Part of a small language model's weights: MLP 1536 tanh GELU, learned positions.
Each number is 50 + 12 x the weight over its row's rms, rounded and kept within 0 to 99. Layers, rows and columns count from 0. The size before them is the row's rms in percent of the matrix's.

# layer 12 MLP down, 384x1536, rms 0.132, rows 292-308, columns 192-383
097:54 40 48 57 60 39 55 43 53 44 41 62 53 52 57 74 62 38 50 38 82 60 62 51 58 49 46 47 56 49 57 51 45 61 43 52 68 46 46 55 55 48 48 39 48 35 54 49 44 53 19 71 36 48 49 68 63 48 48 40 20 31 51 32 64 51 49 23 43 38 64 60 33 71 48 54 38 65 58 65 72 34 57 62 59 68 55 31 35 56 59 30 68 50 47 45 70 66 69 69 56 37 43 39 45 43 61 57 39 56 86 58 44 44 63 33 56 62 34 44 56 57 49 58 51 35 43 36 63 53 53 38 58 56 42 38 60 45 72 58 43 44 58 45 38 52 37 51 27 81 58 63 27 67 71 56 46 43 52 45 50 39 40 67 41 55 44 33 31 51 44 42 59 59 58 55 47 45 65 56 41 40 31 46 42 60 42 55 51 51 54 53
096:42 52 51 58 72 52 44 49 55 52 70 54 55 54 50 40 35 52 49 59 26 57 61 52 47 43 55 46 42 67 64 57 62 57 50 54 51 73 58 41 44 39 60 50 49 54 40 52 52 54 51 40 52 48 46 45 58 64 45 24 60 56 27 49 57 70 42 53 57 55 64 53 38 83 50 40 35 78 65 48 49 46 45 51 78 41 46 29 65 63 54 61 58 46 31 47 51 31 55 69 49 42 20 55 45 48 46 34 38 47 67 46 49 53 41 38 44 65 63 50 50 54 46 55 51 69 56 48 46 27 44 30 30 43 59 69 74 24 27 58 45 54 50 54 42 78 55 49 37 73 52 36 56 37 61 58 77 50 55 33 37 47 21 51 54 52 26 38 56 58 36 61 41 33 35 60 37 45 48 37 55 44 57 62 58 68 46 45 49 54 53 43
100:71 33 41 41 63 62 24 22 66 54 51 57 40 36 45 44 65 51 67 76 52 47 39 59 51 68 44 63 48 54 35 49 63 46 62 57 55 45 45 56 43 61 43 68 38 58 74 57 45 39 54 65 60 51 38 39 38 52 59 50 60 52 59 62 39 49 42 53 43 43 38 50 30 66 59 67 34 42 38 47 42 72 24 50 64 43 29 60 47 64 26 44 47 37 39 46 48 73 38 33 59 50 34 61 32 43 57 45 62 35 65 66 40 50 32 30 40 52 53 33 66 71 42 52 54 48 20 67 59 50 46 50 43 51 38 79 42 55 64 52 32 33 42 41 36 57 69 52 55 51 50 19 71 49 46 56 44 44 26 15 55 47 54 61 48 38 88 46 47 49 51 46 58 60 40 41 40 51 40 39 55 54 42 31 38 44 56 40 34 60 34 45
188:54 67 49 47 73 42 46 48 31 42 60 55 56 62 66 87 47 50 82 37 75 47 56 39 51 37 51 55 64 56 49 73 42 52 29 64 42 44 59 45 50 42 53 58 49 62 56 68 28 53 63 38 51 45 48 35 48 52 28 48 41 45 54 68 49 40 76 46 45 48 50 59 41 42 51 63 34 36 42 58 65 50 61 75 43 58 47 58 38 48 44 49 55 47 34 67 37 60 63 20 70 49 57 59 62 60 33 46 42 34 21 57 24 56 56 25 39 47 53 60 41 53 82 41 73 49 44 56 17 46 30 54 53 73 29 33 38 38 28 34 42 29 44 37 61 49 58 63 53 45 42 44 55 55 46 47 35 66 50 53 48 45 35 61 43 36 46 48 30 35 27 36 38 45 39 49 35 44 58 39 45 60 68 36 47 53 45 41 42 59 25 48
097:36 75 45 35 32 43 54 44 60 47 76 53 43 51 57 45 32 50 48 78 26 29 69 44 56 59 35 50 31 56 51 31 61 48 44 53 58 37 29 63 54 44 37 59 60 82 63 67 64 66 56 52 56 27 45 36 50 90 44 55 59 48 47 43 43 26 57 22 53 42 50 62 53 41 42 42 39 35 54 53 46 74 47 44 56 37 55 51 66 35 40 61 50 52 62 40 54 50 61 44 36 52 50 58 63 51 31 44 56 49 52 40 43 43 26 50 55 58 61 40 47 64 58 60 35 58 51 54 49 28 77 44 70 57 53 46 57 51 55 44 42 41 69 19 52 62 46 59 65 20 25 59 29 40 51 43 47 45 46 47 56 41 32 37 34 57 49 57 49 43 51 37 37 53 36 60 56 71 43 47 60 47 54 56 63 60 33 70 56 39 53 48
103:56 59 49 41 43 73 41 38 33 38 67 47 62 61 65 23 44 54 43 54 54 57 54 51 51 31 41 51 35 33 41 49 41 24 57 46 62 36 19 65 35 52 55 72 57 56 36 56 55 42 33 44 54 67 63 59 44 46 49 47 27 35 49 45 59 64 60 41 38 55 66 59 52 33 27 49 30 64 48 59 39 47 60 68 31 51 50 41 40 51 63 38 39 43 52 19 30 43 54 36 51 46 56 22 42 65 38 45 39 35 48 35 53 23 46 65 53 35 61 44 51 47 31 42 45 55 45 49 60 58 44 47 48 43 55 52 50 53 62 38 57 39 26 50 28 49 40 30 41 35 79 30 53 35 60 38 45 54 32 60 38 40 61 70 51 53 49 51 48 51 54 29 28 47 59 55 62 32 57 41 52 13 56 73 51 50 25 71 64 49 51 49
100:50 49 50 49 41 66 51 37 52 49 21 36 48 79 60 43 41 48 41 46 40 28 64 49 35 50 65 42 31 45 75 46 49 16 38 39 56 56 38 44 32 36 53 44 54 44 50 68 40 41 38 36 48 59 46 42 48 49 36 50 51 00 56 57 24 50 46 57 56 67 38 43 68 34 50 36 52 48 52 50 52 35 47 39 48 40 58 45 44 44 58 55 35 49 40 49 50 78 70 32 36 32 71 45 74 33 43 38 44 41 23 39 59 43 39 46 38 54 43 57 46 74 38 49 31 42 28 47 46 43 52 37 51 43 37 27 50 65 51 45 17 40 51 33 51 32 45 47 44 48 50 40 64 63 49 35 43 41 51 43 57 49 42 63 57 36 44 54 51 50 24 57 69 65 39 49 42 50 65 53 61 51 52 45 52 60 60 59 48 65 25 55
096:51 49 50 63 44 53 59 35 49 62 66 47 49 40 23 47 36 42 67 39 38 52 42 41 56 61 42 32 53 38 52 55 64 75 25 41 62 48 43 32 75 51 54 45 61 41 54 24 39 49 48 37 49 32 45 52 31 52 43 77 54 33 59 39 27 52 30 28 38 53 43 38 31 63 37 36 26 39 51 42 38 54 40 38 57 40 42 50 42 58 50 42 38 62 26 48 31 40 49 38 34 48 29 53 64 60 29 63 35 35 58 40 69 50 41 35 61 39 54 32 50 49 51 73 55 57 44 39 37 58 54 53 35 43 36 31 55 60 35 70 54 35 41 45 77 52 35 49 53 58 43 42 36 63 48 61 64 29 58 47 19 65 70 38 49 51 09 42 40 65 30 33 57 37 57 42 47 44 65 78 41 40 55 40 44 47 55 39 64 42 22 63
098:47 55 44 36 29 41 34 52 63 44 49 41 38 55 64 60 57 29 28 51 41 50 13 47 55 65 51 43 53 50 17 53 60 66 41 63 30 43 41 75 24 45 51 54 47 71 54 32 29 49 31 28 46 24 40 50 39 41 52 60 36 49 39 43 50 60 47 47 53 41 39 52 57 82 77 69 40 79 23 50 52 63 52 50 16 66 49 53 69 46 49 71 67 58 51 52 70 43 43 42 66 58 71 42 41 34 36 57 50 20 60 39 43 54 35 52 49 61 70 59 48 48 54 30 48 47 43 49 43 41 43 45 40 35 41 33 42 44 64 45 52 54 42 54 60 61 35 42 67 47 78 68 27 53 49 69 57 48 46 34 45 53 35 51 17 24 22 53 68 47 50 34 45 57 57 47 18 62 39 23 46 39 44 61 50 57 34 62 62 58 59 31
097:38 45 53 43 40 48 43 50 26 42 60 70 40 43 43 25 49 46 48 50 41 30 80 48 58 49 41 44 35 36 24 49 62 77 51 27 38 41 31 55 41 40 68 60 46 52 59 38 37 59 56 59 55 63 66 52 35 73 63 43 45 44 51 51 87 57 17 43 50 56 31 50 52 62 59 32 23 44 66 45 30 45 50 37 27 60 26 58 29 47 48 56 47 59 54 53 26 54 45 58 40 22 44 56 87 76 53 55 54 44 47 43 49 56 37 38 56 55 51 55 34 41 47 67 44 40 38 52 52 68 53 48 67 37 44 31 55 47 43 53 27 30 43 49 47 36 38 56 42 39 27 37 41 67 52 36 52 42 47 30 47 68 44 61 43 49 43 27 49 38 65 56 38 40 48 73 39 24 57 59 68 47 45 48 51 56 41 49 36 56 54 60
096:38 54 61 70 47 26 41 33 67 47 47 32 58 47 52 44 43 64 45 58 36 46 68 47 55 42 56 28 61 49 37 63 55 50 37 55 41 37 61 50 27 36 34 44 23 54 56 53 45 54 48 39 46 55 54 40 48 58 65 52 58 49 56 58 67 48 41 42 56 60 61 40 45 39 37 51 52 59 71 32 61 56 44 59 41 53 45 48 42 56 63 56 65 53 43 48 51 68 39 47 62 56 47 32 38 55 55 68 29 61 51 38 58 55 29 54 35 53 47 33 52 41 53 30 51 53 42 54 50 57 46 42 69 75 57 35 52 33 56 59 66 50 37 64 47 26 43 43 42 52 65 43 43 68 53 41 66 54 41 58 58 46 39 18 57 29 44 42 38 68 69 40 51 42 41 65 29 47 52 62 43 47 47 56 59 55 47 50 41 32 47 59
101:44 48 50 60 33 54 50 63 57 37 48 65 64 37 59 53 55 47 53 55 53 64 63 63 32 54 56 56 45 42 47 45 64 40 30 73 32 44 47 57 55 42 58 61 64 49 78 54 56 42 33 58 87 48 39 46 53 48 54 62 44 46 35 56 42 47 57 56 51 57 43 54 58 58 51 52 55 51 52 40 58 43 55 45 44 36 52 55 45 69 54 38 75 41 40 63 57 72 50 67 27 45 61 36 58 70 74 83 60 48 47 44 36 45 65 39 64 73 70 22 57 64 68 33 54 56 53 35 56 40 52 49 19 28 49 63 70 54 57 59 62 35 62 48 65 37 44 60 54 60 74 66 46 75 45 31 52 43 57 37 48 50 42 57 39 37 33 54 59 71 59 64 46 53 44 48 66 46 59 52 50 48 42 38 68 39 49 53 51 54 70 65
101:50 44 39 56 67 54 53 42 62 71 60 50 61 59 40 45 49 54 45 36 32 60 56 47 60 44 50 57 43 41 51 46 48 76 43 47 46 46 46 35 48 45 66 40 54 42 55 50 68 55 56 50 29 47 57 59 42 41 48 53 64 59 32 53 74 55 30 62 41 42 41 65 52 59 71 59 54 51 51 59 31 54 54 58 53 59 29 52 33 44 37 59 69 50 55 53 38 56 49 24 47 46 32 55 31 31 65 51 49 29 46 56 60 45 60 34 37 47 52 48 41 54 62 64 60 42 53 45 47 52 58 54 27 47 63 50 42 54 42 59 69 34 50 42 56 35 46 50 44 53 69 42 38 35 63 36 43 64 37 34 53 48 41 42 50 63 43 43 36 43 24 47 51 33 62 52 33 48 60 40 62 48 42 34 46 54 60 47 58 46 33 51
174:49 51 59 48 56 53 57 51 34 43 70 50 50 49 58 24 59 40 50 70 64 57 55 30 57 70 13 40 50 54 32 38 55 61 30 52 44 54 38 22 69 59 47 59 52 54 58 54 40 00 53 54 48 54 50 47 44 50 16 58 57 63 39 52 67 44 51 50 27 52 50 31 51 48 62 49 45 51 46 40 38 48 46 44 64 57 63 48 52 41 56 46 45 46 56 31 55 63 67 47 44 55 58 59 55 49 38 32 54 51 52 29 35 68 68 34 23 53 61 54 57 63 59 42 58 38 61 50 03 31 29 41 61 56 51 37 46 61 57 33 62 43 64 58 20 47 47 33 46 42 58 50 57 47 48 52 57 28 61 51 49 62 59 42 45 53 57 57 48 33 63 40 59 44 68 52 24 57 60 65 44 33 59 65 28 57 68 43 35 46 44 55
119:42 52 37 59 52 46 42 35 68 50 52 41 52 54 57 30 37 65 43 36 34 45 58 76 57 46 40 60 36 49 55 51 23 55 49 65 60 52 51 55 51 59 29 51 48 55 48 67 37 37 47 42 62 48 37 49 55 53 67 17 60 56 36 37 63 36 54 42 50 62 57 77 39 26 53 41 63 52 56 63 40 48 57 51 64 40 71 68 21 50 45 37 45 49 56 16 42 45 44 57 18 36 44 43 46 51 38 47 79 65 49 60 62 44 44 78 56 67 69 42 33 42 42 67 49 45 53 34 92 61 76 52 51 54 52 50 45 39 59 61 37 51 45 44 61 53 44 40 53 44 48 46 54 49 56 53 54 44 60 41 68 34 46 55 43 59 42 59 76 73 34 53 40 43 51 53 86 56 41 59 44 16 46 43 52 32 41 46 61 55 66 50
100:37 48 43 63 64 21 40 26 71 52 52 56 52 61 30 52 72 63 26 58 40 28 65 43 62 54 55 59 27 45 57 38 39 31 40 71 53 38 64 44 48 46 26 58 53 53 46 48 32 37 44 46 81 53 60 48 43 42 67 71 39 40 40 49 37 46 64 31 46 56 77 58 40 50 71 42 42 43 43 55 50 31 40 41 52 56 55 49 09 68 48 45 50 47 43 40 56 44 38 28 49 57 71 54 37 46 51 40 56 50 76 28 33 40 76 46 58 58 56 36 56 56 53 55 65 48 34 64 46 34 41 61 61 58 36 64 73 37 50 46 58 48 50 55 54 50 66 36 56 56 53 39 57 58 44 62 49 43 36 47 56 51 34 54 53 49 58 42 50 35 43 56 66 49 63 27 57 51 48 41 45 52 51 88 50 44 68 42 43 57 45 35
096:53 27 58 63 49 68 30 55 39 39 32 53 71 41 56 72 43 71 37 65 71 53 44 57 32 43 48 50 39 58 61 52 45 51 60 40 61 53 49 43 61 54 37 41 60 27 31 27 54 51 76 48 37 68 47 31 36 33 51 49 46 59 62 41 37 45 49 40 39 47 44 63 52 47 41 35 73 51 39 44 53 55 42 54 54 35 32 31 65 61 50 63 38 40 30 49 55 56 49 76 54 56 42 62 63 71 49 54 35 48 59 60 52 48 47 46 39 42 56 57 54 54 75 66 48 56 63 67 37 48 44 53 61 70 65 50 43 56 71 47 50 37 61 63 52 45 53 45 46 40 52 42 82 35 71 53 36 46 45 66 41 25 68 49 36 61 56 37 69 43 49 22 48 48 53 59 32 74 44 47 58 59 50 37 53 29 35 62 81 39 29 70